config.toml
n_layer = 14
d_model = 512
n_head = 8
n_kv_head = 8
head_dim = 64
d_mlp = 2048
vocab_size = 32768
activation = "tanh_gelu"
norm = "layernorm"
norm_place = "pre"
norm_eps = 1e-05
positions = "learned"
qk_norm = false
attn_scale = 0.125
bias = "all"
tie_embeddings = true
parallel_block = false
init = "normal"
init_std_qkv = 0.0249
init_std_o = 0.0047
init_std_up = 0.0249
init_std_down = 0.0047
init_out_by_depth = true
optimizer = "muon_variant"
lr = 0.00158
lr_mult_o = 1.27
beta1 = 0.95
lr_head = 0.0089
grad_clip = 0.5
warmup_steps = 200
schedule = "wsd"
decay_fraction = 0.904
decay_shape = "sqrt"
final_lr_fraction = 0.1
batch_tokens = 131072
seq_len = 1024
doc_mask = false
train_tokens = 785600000
steps = 5994
dataset = "wikipedia_en"
Each number is 500 + 40 x the weight over its row's rms, rounded and kept within 0 to 999. Layers, rows and columns count from 0. Numbers have three digits each. The size before them is the row's rms in percent of the matrix's.

# q: layer 9 attention query, 512x512, rms 0.0584, rows 458-463, columns 256-511
# k: layer 9 attention key, 512x512, rms 0.0582, rows 458-462, columns 256-511
q458 091:495414449513485567486534495588495485522458556423482531502531498514491504558581485476492463635536554494488498505479532471509511459489512497547574487448558495532464504496503479499529473527444513522542474490445513541439430499456456469486433572503518388538538456545512435538452543508495547492438536443531581486460506490507464484538485510405482453532529487442551527534499448451539529485437455571535519562497463456487489526504418520546549501498465550479531553488555496556478547529536482536549477481489596508555467492494533456518515477495485443512546418523471506431518505490536478507477454491546530507480423469490520467499555478446446539414456498487549594462556497470515511517378557564578539469444482469534534498448513492454450502460480490521528498511450462473479510530530555
k458 095:566529479519524469554582521570527517504492549502478466550483552512480489551508479508485558529523483471543538485478579536555554489449487548549599487489500526471501504484472496491497485512490480490521476482437517484570511500462492475506468501481528516507500551556476459510564564486527507464458422432446515476483527416528504533506478469463512561455544458504511515551541543392586473537515492514524509495477511497528566521413543549488541430526514573467490483581477489473477505572539565566479533470474480552512448408471483455511555457498493478460578467529456454486575500492540486539505490520487550500428495455451560530527595513444426460572532528464506537465497505490462500502442446649523567449570487461518491480514535448446465512444497566481489579517493510543513496458525513
q459 093:528494527537505486526481506492451486460509546530432442495493558419472445485524436465517515552496487616505487468520492500454484470488439536432496499469515472529502510547501483420514440560534538547503516478573473533494510523529453492482616435483476411516486498466490478501516483469539501448421504508514477476572508439459454445496505491447438523499556530505490496490524603426492496413567487513499533511441491541501559503527460434552535495477491481462490443503464540483462478518457569449471613542504514437561502466544477422541584556482476531505529546457475506534493517534533524429566514499481514529515501511466444513462555475506496504495451449496481513432530461484516540454463467522573478514480476440476532491485491462517504459480449434575519531467459442476442495456529467
k459 092:479555507440493462498553493449484431508503540573419447459461508495456487432485511527464477507452484501489536499549470522525486467506479523480434413491378544537462503460516491458506515535494493543542511416546491448499510544495471529522536493498474502486476462420547488498502465524552458569475480478457522459517551512496437507467523419489418531560457481458482507513490551479380480495530455501440530499443562528500481518510518407593519533469483524471446562529546435531452555540496501526459517471434532529475501520416442480465509485510512559504527627562547474521518455516552542463564502485447470496513499566542478500553514459503557465500491491514534517476514525541497530504520613536472528566474468480572510383521436454525478522497431525598500566438434468527468449513553530
q460 091:491542525439503462477466572464549567492524520513465462522476490469555407489531506480443553479478506436568515491507554553509475489526563428540528511435559495543532495504478425436540491535515500409487481472452490498481536470451539536506590467490527478510545496566541495469518510523497491545530568479498505489500533510484497530479484485490463463503474478496463522407478475541499483474480509496581424513559473462495525500528509466459482509503441514517450463588482475496565470587510513429524518482452549478515430505522550571432526473435477539533486446439503499588506528398466491554486429554493476512550423452456396462533493496552492636502454514499491492527617446518527449441488508536485529502488501558531508519545442457523547455441420551550462474522529577487529538484466389
k460 092:475555519433454511504422491554519498453499482457462542555517479505496499490481467475531398473456467419533482462575529489558486425491494449500463499510498528522518526501521454438520546495524496466464570502548526483563517485466457530460448522429442554484541529494514550529502593532463490593444547489506529515445496512528479504476572468497492561506482485487548418467490487555555495513491455550502489531512527504527562482515517535487472448471545506484549454481521499545526559422530453520568536483512468493489442497523371543486540500544496527461495495482488480475482446501472424555446436471454536538474498454522521585453492517495493499501496508495487506522535510503529475430554495529465563498467509468573542577529427470456442454458527522478492526500493525538489449478514465
q461 096:450524463483523507493528500483464499536487524556531431553526488482553491428553513471561477512483452501477558502524494552482507485442500438503471547463477507439454469533422496491506476502566604454484476448463512587498487542504512517488514504388497472511451510522514570469467522480531485482548501448482523474434510555459494453561517533533519573450512525569534551547456464516551464525509550580533518595466553419490483510523492511476510532488453506395505504595413500547570558560537445475447449522508570461559496491414513520454479498521480511485455454551521537492468496572526541525507473467527463503472543454477543521455427558577474541462471531519482483507484513522502500464389481512535519458548526512534475533535477504519533547521506467467477553479479573425461512445531438
k461 099:487482497484551444475567510568449503422527542475553408530510523415530506491544467518513476551566485560456517536528457486436554471473497464528516506423493506521562550493453508542519523461518534480527469519508483583493461467464505518490478533471450463500461469423560539483482548518468448492480476522497515487460467594462489543587503522496532516566512479532566448538493475539521584519479565508485485521485534466473542560458520519390480483545502484480472516512499455532596379502512456586505515471456472525503473520421451490469528527466505483507482420412549524476472501508467539495466492505581512565475523457534422482467443529498545493559529512511509455480498527478555534493491460463436498419516464527523470575583502542549519509514460404462428507502514519459479582438519508
q462 094:453540523468516533416564481448449524574477449564523531455497530492491528504429488508503563479534542522480536549488507536494505516509493536520476560508511503461502486522516531488449437526425462471585546563484474516545541594517484468492581479487471471478482549494497495518507449538457527497485528521458507477541523473528498434530557516482475493510517479460613534532490498538431514458472534468526489436517509573538531491478499540541457531514501532487532522457566464472507472521558471486442531463495430407501514469527497536533516395521521446527502481527483544541440539499436511568509508503507409493545511521578497437544523498525536486450534445469534535450492402450509491451524451492527514455439487495502488494516494502518541505470453485548491505515548549527496536457539524
k462 095:479557512488521502510503507433419552508524500504433542452498528502446507452519512439562516481531491487486473423599493423438512431487479472517513543513449487541501425441511506517447454555482471536498574520531467536485559460565480494505530520518557573498469542506505480472494485533537495503508489507505442504409479516527494626501524504517432474449518474499476498525593532455510534576492511415482532467517588605567512555501501473484473448504493525454453562512491425497441474501460509500460570542509498640532468475464541518528513411456502475509537462516457487439516501520504498491461474544530486505505467565484503496495473497535594500503514480467460578488480508457484484473535474475562538499479509512473399531496457537581380501465559472491536480485570502481522424509423516
q463 095:519514492467492426540546528421573467526487525481567542534512540515579477536506481488512504496506580455430521530553560551485494411489544558419540536515604488493511473486411481477507485530516448447533484524566540551561523552362459516484531547460471539537465471491458536550510539489554526454475496472507440534509517494499486520500514446504424428492506496465456510510523512487478502500493501456469549524496526510479428559530497492508473512531540505466526539546552487516555487526512517529515500508522526444440565409539508547512462477493502506533484516506520553508528489505586474472547528517497572543555449458595485514430586489501510470432476474559504471530463476465462501620483497521566479526504544506498484478599537481459432547489459496501574550400489469518523494537515473